Weights of a small transformer language model: tied embeddings, a variant of Muon for these matrices.
Each number is 500 + 50 x the weight over its row's rms, rounded and kept within 0 to 999. Layers, rows and columns count from 0. Numbers have three digits each. The size before them is the row's rms in percent of the matrix's.

# layer 5 MLP down (transposed), 448x160, rms 0.0597, rows 346-447, columns 64-95
105:454507602533456462482510495541491449479427541509454495529511509488558485566522467603504516527469
102:431555489448543475445521556531538474404500520549411541403446526567477460571526507598495440553582
095:448471526538600559503607522418506487522542556491496522541476463501389466483467580489537557517480
106:498476491503546477470500470530561532609493416570457552504492453407588443512422541555510474586506
124:480536425427513531540601506497458572455477448407440522464519431495478486496630440493491494461574
104:479496418540638453579452530511543521547504532512485453476493535641484541461467424468425451537496
101:490480600508482463452504407529577465448523512528539488553535412425430428635458495522517474563486
094:483499504473486411579568563582495524409443564517460483498596454502433530546538488552535476448467
096:461493474597475528441453525595535497498409515452492486399522586540535475477486576594536474509477
105:424395472479478499457517489418486515473569490532537529444448463534518598542454543550467469531568
099:564457536502473451498395495413475566624495581551513520451462530473523461455473508453547475466485
090:423464485508490502576495482524524526595575465449547484597452511589446552409538551488460434537469
092:508499463532457527520524466465498510463499555437479499507526404367481502520520532484579504472381
100:524472526532560426539467506523544558526529507532561502499591570566584430499480519477507434516567
101:462412498449578400550676534538532519441476494490498549576522537609579469524334492521467518497533
095:424578380580484468495541418529501534513495618479536442470442473473472539475599501555530536528489
102:416517538466439459469466520548516328520389547509409469487442445552441557433446472502536453566480
087:433507573377479503504527547452541522463589547524524465465572544525407476580456497475459458553490
103:464514483442606518524495546527573484535503473508514415421484423409537448464608422480460474441511
102:631500516553492586465485577530541549548552509485446524464437547520530488535540487555531419512448
097:569422467563451429440554503485531486510524526446491411542478543479521520556553504472607548437514
094:538463563450390477630502508493518564532560439534531549465417451590558538577482527479583400458502
108:497476589489474493580463390532520543528471481425456480486527452465511510374514483473472480520477
098:502543550484505477536497469486518490543502466457522427461423417600500555549402481519424468572501
101:411501565533460431480552456530434620453439415504479526501458521448522553556474447466539452562539
097:418494571512476446469559467457591484518521484471483545489411543571515490535454452455429508460460
109:535439536615548572519492428581510550552461485524560472482501502490542434543573584482455418421536
105:508521525580476452509470422452471447605496492501534592421442525431501480491477456531477503465511
110:536490511520484546501525433541593531531476510501444526480602502532480528369532485466537429487494
105:401472541580584419476445517510486543426420520486610483595555440471412503603450613552537489463495
104:473522510518420556436498486392549513579520487502596517440419417514475428507543499465461457476460
101:453563486501351502462590514528441519480444606594465482560578552534576347556471440542583526500459
105:456504491470515497517474502481587477456561530485540540431442557436360454516444443543514533495536
098:463454498557473509560442420474520539482564432500495518461391498621456553467611469495468563425428
112:425577541623573421432525493496417466609498540530589459489445530558450442461574505519557560511533
110:558588573497434498575524440399501483512465533511487394564534585488581584499481620441496522464471
102:551492441551534484473446557494520548485503523426462552534531508524483513454471441559446440384497
084:450479527517374521503511526404464420516432492522508534453458504455515531464561467486488485531480
101:509432523514527485544429530562424595433442584447509485468511490515425509572616464431639453511549
108:519436481468484507482481469622506483574476543491521454455481553457540531534448477601510572574474
111:493593526561503509505520533472486473474509548500555468503479433612486446480425433529469562475507
097:527513444470478441514453513529496419536513464425504541483519495576564467507463557530421530543525
112:478423567437463573469523476512517564462502450460526495514559466496381462512521531534459449572407
089:477395539481584432477532456545426575511435603562600572516468363515484516549432581452491461489504
109:552520473516522505457509426565602635447559512446481443446520487457502567518437533430544477556395
102:508428498535486505514492542486515489445471542598483441553488400498474489557579609484458475544520
098:477548521418470485474463495441511517394463466495425537514488430535528444446530534437459413502509
111:455512556501428546504493509491531580510584528505497536526516427589502517543402549459540580496538
105:540561488549480498481485460518460490511585513478534472538577558460623503480576516473417581442495
112:510540454503550616542548549504525531450506542442517467434487475460418540505597502442506475539496
102:513516452591537610477492496519515461456367532412529433485458527430498457418521524515556562450439
105:396581524475519444416452529508512548511532485542433482508491593450603458468580481483517534490478
106:472527499544498538490492531568510413501539458567464514418488476525616521499510446438469422519411
096:483455543512564411509489493538482429522458417626457437409501524487659465487482526537440544460545
101:437572540475496447468499514489497423515445536446539572392540506600507473426564470545484481584547
096:471551439504414598464511370499454511366428541421546453506525459384554467469530494533567528598483
103:482483505533464444507623509509590462532435534526594389590511404456498422558450452529522457551547
093:549476502614511525486455394504555493557468453526525504537457486456426450510485552407533535443485
105:606458497519427494413506558453605484437402504464492475481470519544547457519614487475419480434555
104:556471434472573511565478496549400484388516535440583511499483544441502488511520554565458466467511
102:462411470510460443463546505571473425518352549520567397486598588518408516553571527443527496483513
100:571458510508468462485527454509473549433467480489488491600479417501480462513495446520508480430518
094:587479464471477494544483484466551537563456587495451508465559513504518565506454510481510448550456
098:463466523483514467457536538547502500525538504483432465513584536468434486434551593430525454439465
102:502435607512562463574525555550400438524536534482477588459521457577606451436469490519435550549504
096:584581549568525474472533396506517473446517474526520493439512554375512452460451599544507436473495
099:467411383431472537579470445509546501484421426562586513472524474385559538559504467499500585509595
102:414434525535502533560515464454564528484568500459492459531457470501398489412538550519490451407382
099:460447364484398454514495411463497592485497465543611520573565521505390418485443505452542508499451
101:605539462544460555512532548548469580493511529517481333567518402536462426512490425472574542544468
099:519476452584462428542558567543515453590505536519538530536546465502470587527482530586545571564503
101:449593511422529565559500570503582498520498492472437458480460456533454471532534340507490440505473
090:492515554571474575518468470641596528408504494522432581476503579528574465613504457443416451511615
105:621481488556508515464511470511475489477471439571533456469508514536504531471451556509475498421597
096:445508495402451548559470501525520490510485570502509526475452433536550483494459453434424537494516
100:452512543453468559431608456430515415430477464549570482495527510602504438476518523467536497521466
108:556458581519468421504602456574533512491483414542505574546556529397466530486473486491546553513423
106:472418477427539510479407479550480590478479449517543476410437520381514530431544377590549451516490
101:524528499510467449498553556527510523511486494503419459464520574473555605469519461474517509488535
093:571480617461548506594474616429571493580527504444508506524592529484491423619597549614441499513501
096:457552476485554517442483505607466543505481519494537495385433574478386503496492506588520526419393
100:386549476506537445411458488499537593454509493535475518582478559504511476558543465452549484611491
089:509517523538529495470468501590466538479538532507424582590473570516517505511598517490477449445582
090:393494514485483490454537527518472542432504577494464555497529491554438501564502420473522436530557
106:509407475400527478511558450517477511514399525518557433498522544500477508491407582495510487535565
097:521547438494549486461477492488608490619463559463495454490535511482463568527429470471505529474518
096:530458568586507472534457387420516448488444396446453596549508453582510485436553577551544518569473
082:468402548578518578435544455528580457554464401638558467537489430519447510514384524487485423558495
104:554507485503549511505517566508515495588559605450558464390473529529449542525454601574503525480524
103:449437398512587478447548525462446563525543448492570566492454576498483514558422477379504506594565
095:562496430410459499549471551535427471443470546563471532471569504582596497439631506465437496496478
114:502561512486417497592494501403449436523461532482565487525473470359564484448565541496484492546518
099:464591492503511549521500483532427498468596499576408508467457507503536615461528558498555444482522
093:565578516467531519558442390543494495465593476515568490529438442441473410489415481544631556434484
108:555505533540519524476521485479532397563561529465495546435539445478495516546364527546475488468442
104:565566519446545534416485482489528539610510543541418438398552485505528503515507483543501488456463
103:471437453468522484450485486554522478483502551512479549495478461496635435506367427461529420431591
092:446459587523493587487535520502576435537488568568562455519499504505470479524524529524549485476493
093:494503480507597490524466530527466474516570437561477501541561464546513501522508560496461510474589
095:401492543395563428416516502453514535509420500584543585460519436515450488584583563508475447555564
099:595478537494577546499581499493473518398605502507540502451446540501520555450546530484511450490496
108:544498568552447421441482493529475558510482393550448510520547619509475541541586414570504484507550
# layer 5 MLP gate, 448x160, rms 0.0694, rows 347-447, columns 64-95
102:505599567473506503499528393475477427550485440455491490558589430407504510484533514517494507540419
096:435539468543369493483574437554543524493441454449528536545560498458528465508518444551465476549564
100:442542459525559501424609489526507505413490534491526482506416502518511503477475547481512436482537
100:499514469497453480465526474479484506512418524413523499488463552578518378489522460533533563393550
100:437508484464505505533493509491480570427550581484550445455492506582505552505547433523435438521460
100:477508528465517518477464540456481564509517568466514474455449563438577395495549415537532527513506
101:515484580494506530560474534549476471465490556540446440564553463467496510511659467649531586454588
100:525432499524510477511498508487481568442515431557413440547446470495582546515471443481494463503459
108:515553562555427477490510488537501526470531399435563432559539521454447495551437560419559539514489
095:418545451510482569462569477514490518423501426397485555493548453533519634524487474575463568556465
092:443561512454545466495520559551478471474563482491329453462489501482518363555411472465517611390562
097:541520609474381567404616481529517507526536422505428549573515494499468483537524457507434434425451
098:520503525544481502439537490446543423543500491506483366422525512612624447544482483643552456543515
095:485339538521563455612595502584539478449492471525479516530531578544475426551513599547465593507528
098:567486397503416480540435584555568586516486513419460591578487431522455539522538458545450506499491
099:470464477428462529530507492494464506452493560545481502533539582512548453544565428491453582550500
096:545518562528526429474422605509518450531518511500536541450452534507591469487485606498511464461455
101:444570565550533469491545548516503545478463452533419546575440561515473494411470534496569464605535
105:423521535468456475562457483503593550447510483575494470481463495447533607466475437588551398483435
090:524504535494416542510529584532341531480494436434425503455463477525422518423490446547499521516463
097:485528542433376559471510474481478474554559444468533529491525407525529551564476407610551456461583
100:438539487460487586576459439523557498493409450396550555439466492564539431455598554456498475566451
101:438615397550530549417507534467549460485584447505465452528469578438578537546533406536553454457608
105:543577475536480510456517480571530394540557515500486445578553562463499528600555390488442493538501
111:572472534579554464455542415529524503519406529530474442553486489501497483560445529538541489490533
097:536544445505539492485562488465478593547414486568462463523483423526462440522586562514500469507440
097:472541439558484455546563416441455512440475500464585560551578468514632576451541516395591576403441
104:512534525578517547548535415495451499434535539509412483552505341570413463505369569515413439509500
107:562502437416482491469474587530470449528455494512466543475494483463552575506661451513491504559550
100:473461496451483416568478555520491567441499569504490555575464529485491531474499517581488575494485
108:505519584489491533490622521486524497440551461596551607487496551460522448543475523426469480619497
107:538493527567499590557498506563513420505499447554587579500505496585576427454560485509493495520490
099:486432505480523573504509501467580579420509500482527470455529529534527561517456530537429392520612
107:496463496332478490549483557422483543457466539558517454558575499507518521476480440567493508535486
108:529507515488477435593498494511459582479525410515506425517531578439644527549432507463583544588615
098:503489550446476505474579552456475467480512393558475503345439592454513479556487581491457539520524
082:462530460446453567492496468416466619537518531497434536498487557503555502650568429530486535495605
103:467492466512554574388481456571486520449476476539497458521474502697473499407580597520480486539529
107:446457442444476431543495504532464469533544512509491555405542472549462565451468533424533495462483
102:534487518498510506453580514522507411476571509462584558443537495541476488433453507506474529564442
093:547451457453571495494510491578440464466564501521518518448483431500486413504449570519508569471510
113:440515545508532511440478435396506402493529535554506527421581546427438499534555515429477501493431
085:470493485440404562518584567433502402477451498500569555513518472508419480587540580535441494451497
100:505508516460551558485455590502479595528520490498514546524424495551563495499512545494546476460571
100:560530510443565507435463567542493573559520569410455478503503533510553468395570424516562465453543
095:536552505501525432498518462529473519462591538460566458490524506454497616584468493540509558467607
107:516458439459549549472540486570460440487439423608421549506582415468476471480599529423549554526467
104:479491587508520470522512498508433511509468512477456469500533514530523502560476514484470463488653
104:457525494514473425488474527481446458574551446578510490473493520466564446503482426490414530521459
089:468557451386438479502489431449440517497547438491513593532498492469507560515542503513453507533526
104:426530447455572421505489454568617589524537562523537453517545571647481491505469486528462463522499
108:536431506436468508494378391425501560464496520436476518582460531512473496541383521479469501523588
096:529504475533416480450485381452559463546433502549494496441535520451614517423423548459524536513490
102:553568505479493452491565512498516450440445524513475458517402553532484547535584504524430504490496
099:469458529442462465566502547495594411431480458546478532582531438548499502540555420488555534512507
101:560526492483470573419468440573462537498539608492493622508499474598592505461546588541543514479426
098:598463539495456415443453389576372436540512576482531519540452546419457425504549516384504540431551
105:544612461460458533456544623465441544478525503466489628545533558467499423449492577523456555540535
106:507525469507533479569494421549543371472537604462509459564438461507500445535572446497550507452520
102:423462513500436422563436506582415435501583583460471505435470458545473532527603444485495625493474
096:491494533541515502529517470470477533563489440451484622476512516448550505514500571458569510565474
094:521476400507512493466433530476460618508424443543474453474490411503469557449486554516460538515390
101:489504479442545497444550487586474458452561538580509505488479455494580439540482530499522479495429
105:480437480484483523572557476423513533476433418454515498537605490437586473560452532513534419521535
100:520529512506509491543529463419560532477496442514488512503508529480513497458468488529466519417449
101:458504452523507555423490454550564471549587451526424499543434529517482473524503481557500454493421
109:539476493538488469521520513557473425493474529467423562424513497604527541430473518542479418481522
101:555483477575494488490541538514530468555518600455558591478410580515552504472610415445470453527500
097:508514496476537455496523581551556527512519512522511481488465421463595469603433421523521513437472
101:567506441425492522479510584559518519501572489543529461522514483478487514529589517511537433572507
108:508433518466548463469528484468503470424446513587485484478509548411426643557484502610549610473596
101:536450463513510453450463529388439520455504418489519384473453485461481532477481456523453541450456
108:531556419481509450479436581460467488442568489601539375522475521578503505521539494582463520529474
102:551559474534525540512620537421443535489596468516529432463560557495401562485511516551510501468512
099:469544453497588430503458518524559530545556506514514466415505451426391512505617463486420519469541
101:469500531430558511514430606368433528454536503504395511547594530487530434544557522487566496506569
104:520478441552419468479422539538514478439493391534560412420583487495458546486515455410519466516572
111:475517430565461475532540486509521526472507541376527621430536558395544533558509546508475522527541
095:525525544518473634458479473393583400510480595481539477543481461572481483672518584589393598470482
106:427497500501549537547466543509550514464513555515517506450429473453448538482468478490555443482485
100:497546592536596482468463521489483523492535494516502446495601579445457485518560520476539472523513
089:507491512484503522582518525455494478476514465470599531518478415557536428516454517609502536543475
089:400553454463498564475474553596477505470568540578508518519612450473454506497493466520476496571606
106:499538485474501522533485456432536538590561462509507454494520496535497509438438544536499565459457
094:558552483442388500639506454501510514505486471401461519570456446463452527485535585523477533519565
101:437575454428410550469578447582433473548463570548444468477510567467548518564540488500439385473561
076:526511508543459552523585473497528431508512442520540524585411486497438448507384496433469405520529
102:436477537468494451384536492486384563471500432566604424497511467517534484549451478416525429573536
092:543504545528504483525542440421483496529528548506467518485473552576450525561491416562457521507434
098:591504463466599453613518603538524527439472472541548561429546422486504537456514518483531566457431
110:521534546480496467542564450406478488559438422497489485527556532552448382474527567496518491550563
115:537560485497438466491486466597453452591576456568529512429458510454469494502616499494571496490504
097:580551518446498466502499512402481550412582527416587472529441445447542494412496426488518527494538
105:502519536485408401490485503542457592564451481507463442612467584459591513396548516512579423568526
100:540519588577447483527416506486456417470541577512473588510445550582442469445513538563497469442494
102:577515565456531522505532470410449535514425400407540509412471537539526555511509539514547503489444
090:409431461572573505514606567503538621527498414516470488502570519434461491504519524480536381500514
091:450511584461520519561507544448498487493508545519557484414532379495425547439461490609489546555560
097:483520439469499555448515536445483462502553591554615465516504557475500488474541515551378468513512
099:516478507464480484478563474553496522590462502577460504563576516466451530433525566586458475523509
105:398461416373538489451457484491588440439445569433502485504536391508538492493490593450446450443484
# layer 5 MLP up, 448x160, rms 0.0688, rows 347-447, columns 64-95
100:573401411509500472543540526524524529542514508511580499572461427482560497463483471491484493438465
094:485524480464376516533431508510491510434401450554516499467586539483576508555570523501494432537540
098:502478537499491453486451517504511459527492481547398526486481460577543549463500461477502540507501
118:396423507525552448440510522582446610467526502489492556465578475497478467541487448429486447490581
104:470484530502434535508562499433466485517494498567525545509528434471486518585548579530412500504461
097:565580475525470488535516492508513564529592487559569441431483521453462442457470500444515486450520
109:467478459525494519487496390436513445472456450527551496554468595499517472501475548442468477462543
095:553522475473501492561599579509435513461550519601503512440489526420429465583494601498479523494527
103:466440530458589469448507472532547463504435534494472421454478513559379449487486569465446523418538
099:479539528433495538511562543552557609456489377502500487551498466478461525495576503565448488625601
101:489555617541523565541509529381551570476439576436430482420488486500469414558537531504458517458471
094:452476464554507451482478537510517488446489516563596507504478440470519485533418491528452529534489
102:364503496525472520534507525495487560564505475512489452465626504540457545439541466517403496537435
096:490474540558387486476523494529484418520517474500395499496523500475462457461612552513459540507569
093:539509583388506583508408536428434467461492442524444454559504526504503499543427541525472453464551
102:583484432618544538574477539602510517524513493440528549441515519466548483489540530426513460479535
093:554539454594507472545521480509465501533476473462523545470452495444521521381586491489532572515554
099:590441535484423458543543479427556435523524542449548529550464569539506449523330529509478471610472
103:480570551511536493428519513504539493491419540582559467466507472473535422550498536454486487472566
096:447511485452555577540532461541579564426459427578491580468530506452469446571461490523475482580423
091:478521466560574515473551501573481440449452612449465510463569552476425484417513427433424437547591
101:500509464484536542498461503446529484469492461422513563564429495460551469565492539453496546459509
104:470450456418426491571554548533488517528543469498386532579553481493481502482541434489585491472518
098:602497463450563541532508506509582459550579574568462511559548489536553462530488488508472568495532
099:530501444426525545560496540512467510505469529463574559533560509520482424357504491425524569546485
109:428466542491548478494559449607547530568524581516493524559526441447512488530581467514457454446562
099:556461530498463507504645519517541568503475507542524519397520547592500472470460474537557536494486
109:454548555494502514472479493582434603387638538510512596571497493573492524386522502428556538489590
104:511384423435499535441476459480432506640559508364438541498497449488489550485489400525527404424504
105:473511592457474477371493437527422596453398497531549462577546448560551463517464516502541508529468
099:451372509556521517559493506460472545512499452571554453475453597461591493553462505496524440569549
108:432470457536525547460466541482481453602505532454472429464523471460484469572556421507522472526627
093:497534495458604443448456565416481573488515551608496484575484521458579459528455514425441527541531
109:511500488481490524556472561516544512526477459546567470457498455559472449409566499519575630567515
107:499484485461609544442496560478502435546484449517499469600537372466450467401518489476483440549529
100:472510479458404487538575479582541427558503491480431562472540524414518488483485574555454530489464
086:530473486525551449522435572442555513455584500529565525527520529564474399521420483500497468517439
098:534446477464513531560506483456519574593516444546539477480511529484508472460429552432424570512455
110:487624530502459576551421531492536512494469490542514478509542554423458434471526482396465522417478
106:413532529471516475470531525486418487441472568448444492481473543445477484450530480515543480391485
095:481422506515490522500574528480469625476507523515492414510548451521540516559493510554535468489493
112:549472559443487474558534504395501480498351511461462546468460592463558536438483546571501444498532
089:522595481478401583486460517468505447494499372423441432517577577446447398512509438549430504517501
121:617469461458379480501486474565586451509586451477491578441464549534466499466376519474387462509525
099:531479436462476516491465495512539538539520488525484461569500483459634468516527461585518560494517
097:482478456507479528497425615502496536563493500456606550557507355516404462468604558469498544460622
111:489483459497501590510500395517471477476515588435551572525465580457511485423431519547537440543491
115:572488525494561462613488464503432456489497472438529492406480479498497464560488515451481479443463
107:510542481502432497519499539539455552406431460473536540436558460553522543426507437474429445538557
099:583465529515394430559436523510539505470509475564525504555504517503505527404544480491486507407411
102:511495423566417536548545448461483474511480525492546451498427575632504559475475501453517450413514
105:551522416448472545354476564447457490521513548485531417541503493557421609530541524470492488555489
097:518485503473435511565477554469456564511551557499562545538507476556453501557578499468532422451504
099:510453519492509457588466448516524579534617409449428510529588551492528459426480611487499529486530
102:512435589580469380472553546559543467641485417523430568480504506634485508498552470532547520449445
090:454532461450514533578515510512492510556561412476444557364504555390505547494447507485501578489455
092:480483461481411457548522534527514512504497535544495505497474453384528536495543458562607489594562
104:478416466524595471466542460589426516520470509445493514510509527515503502408481448478507500443437
093:457463475534526528520495424477442473534394507421486582483407476483500580559538545518439571523516
105:493490564518520544508493525466488578524452590502546467556503396502543522492407486519476449468481
097:500469489538476557617506483444495472591530543536593533471441493460471453606486575462588494555552
087:440505531451509499473498502540478453495598429490587462485461517541508372478544484588494522466578
098:500487445513526568480462424501450513500452536554536601564497491483446465429489452508358425533608
097:404630538471527454412390491468493530441520468491478457402439491498482459561536506432535461502540
099:391406487437523591456518600524512613570549443452475465540531469547494494497463498430467503532523
102:477499557477481477460563476421515576510494518382412551464547401625430520477535564495529517525434
100:482576483527489429472492475551428445417513520484418523499503477484532469534484362448479525432533
099:487529503418607556479498427507494407490523597478490553469459421446477556435529496493504590594525
101:596580522450537567547483423494561486539535527458506597474510487450444491515478532538519550525507
099:509498503452540596424456558435524487517471465431503466476385506475503468465446413537525466513493
103:485464515428444432545490448435597555442458435535561506503544482439462531499524480537439477452509
102:453480498450529519444557445518555561465537541465502504488477431527482535519459539474401583473520
098:541444531528588531583481602377456477514527443509519589430438560435486475469657524507459520534479
099:479532477425526542512538486528415401480473509523502454539491501462422528486567444524447440512585
101:513524386541502456529411546466532463537554473478480557562474387533534493502543554503431472465547
107:550409520578576505502484516565464465513459505500509442496533474574564492538449530533522454516492
100:513613609506453552477596523483534479522488541441509512485543431419530421558448461474461569530528
105:468524495579519493573504472491530515477487492602550524571521466592452502519506350502451484527470
095:413485471533526528447510428611455459461514468543443554514418494550486515496451434456631506516542
100:529446513562493494478554597483611497522514551432479527573549498546455537470471514491529421554592
102:438484476452449595513544523437488403508460495440532509428510442517487517432452525533566492513539
097:418475529465505532514598604454567545549489565483477515548459458443549491461430511506573478584457
098:519547508495532514479455407425484508523574461442564572421471456519461516537564557539491470519499
101:503551472532557511527528615516493426463509471487483462495477451325456513492498503514542505426423
095:491480499518441526547468428442491476476543445484441484505508561513459459521506501463535392492522
101:470572471455431480543528515504528482495579618556511470506503511592483435530436449518471481602461
083:521677419477489428491558465530536526444527480432353576506494501524528468428511487529520542471493
106:463374519514551465540432545429450465501494468507461371494509443543532508464479509447503509502545
101:463512463482421567508475570445452475452508559510479600530523532376513462470467442436506541462562
100:483566493526475511434454393459497599497503477471473386481511534523440488403517438583523493515573
110:475438525535531467516433469398546509569460506484518391479462475499538493473495548532434479526587
110:450420433546461488457580398394529572491451515503487542614469479534505524526367483515399440570545
097:479447382524495510430527451487486485537424509520477510463517559565498590502558460573516468532422
105:422461479559492530441529557530613463506597465512473454498429467491480447526532450534594423496422
098:526513477513480455441449604522484468490527373472533535622554500595510484546515478552535517562541
102:516522547426567418514500480379515510548577447453482533498467507447417473401489548536454548517473
093:472499423464616478456491519518390543477470404474466559460573451483471535529507520537456427438529
092:547517545470442463508524509512510468474486536522521442367495522469592455504593510583528507537455
097:507517449502473495510436552502436487607644435529508487484507636487576494466495415519529497505481
090:455494492519460477423442497500473467543469550534466508480517507549456576591509513593474458431545
112:543505497481489536449504536550605477511448482517508396520578419515496494482537437500510487503493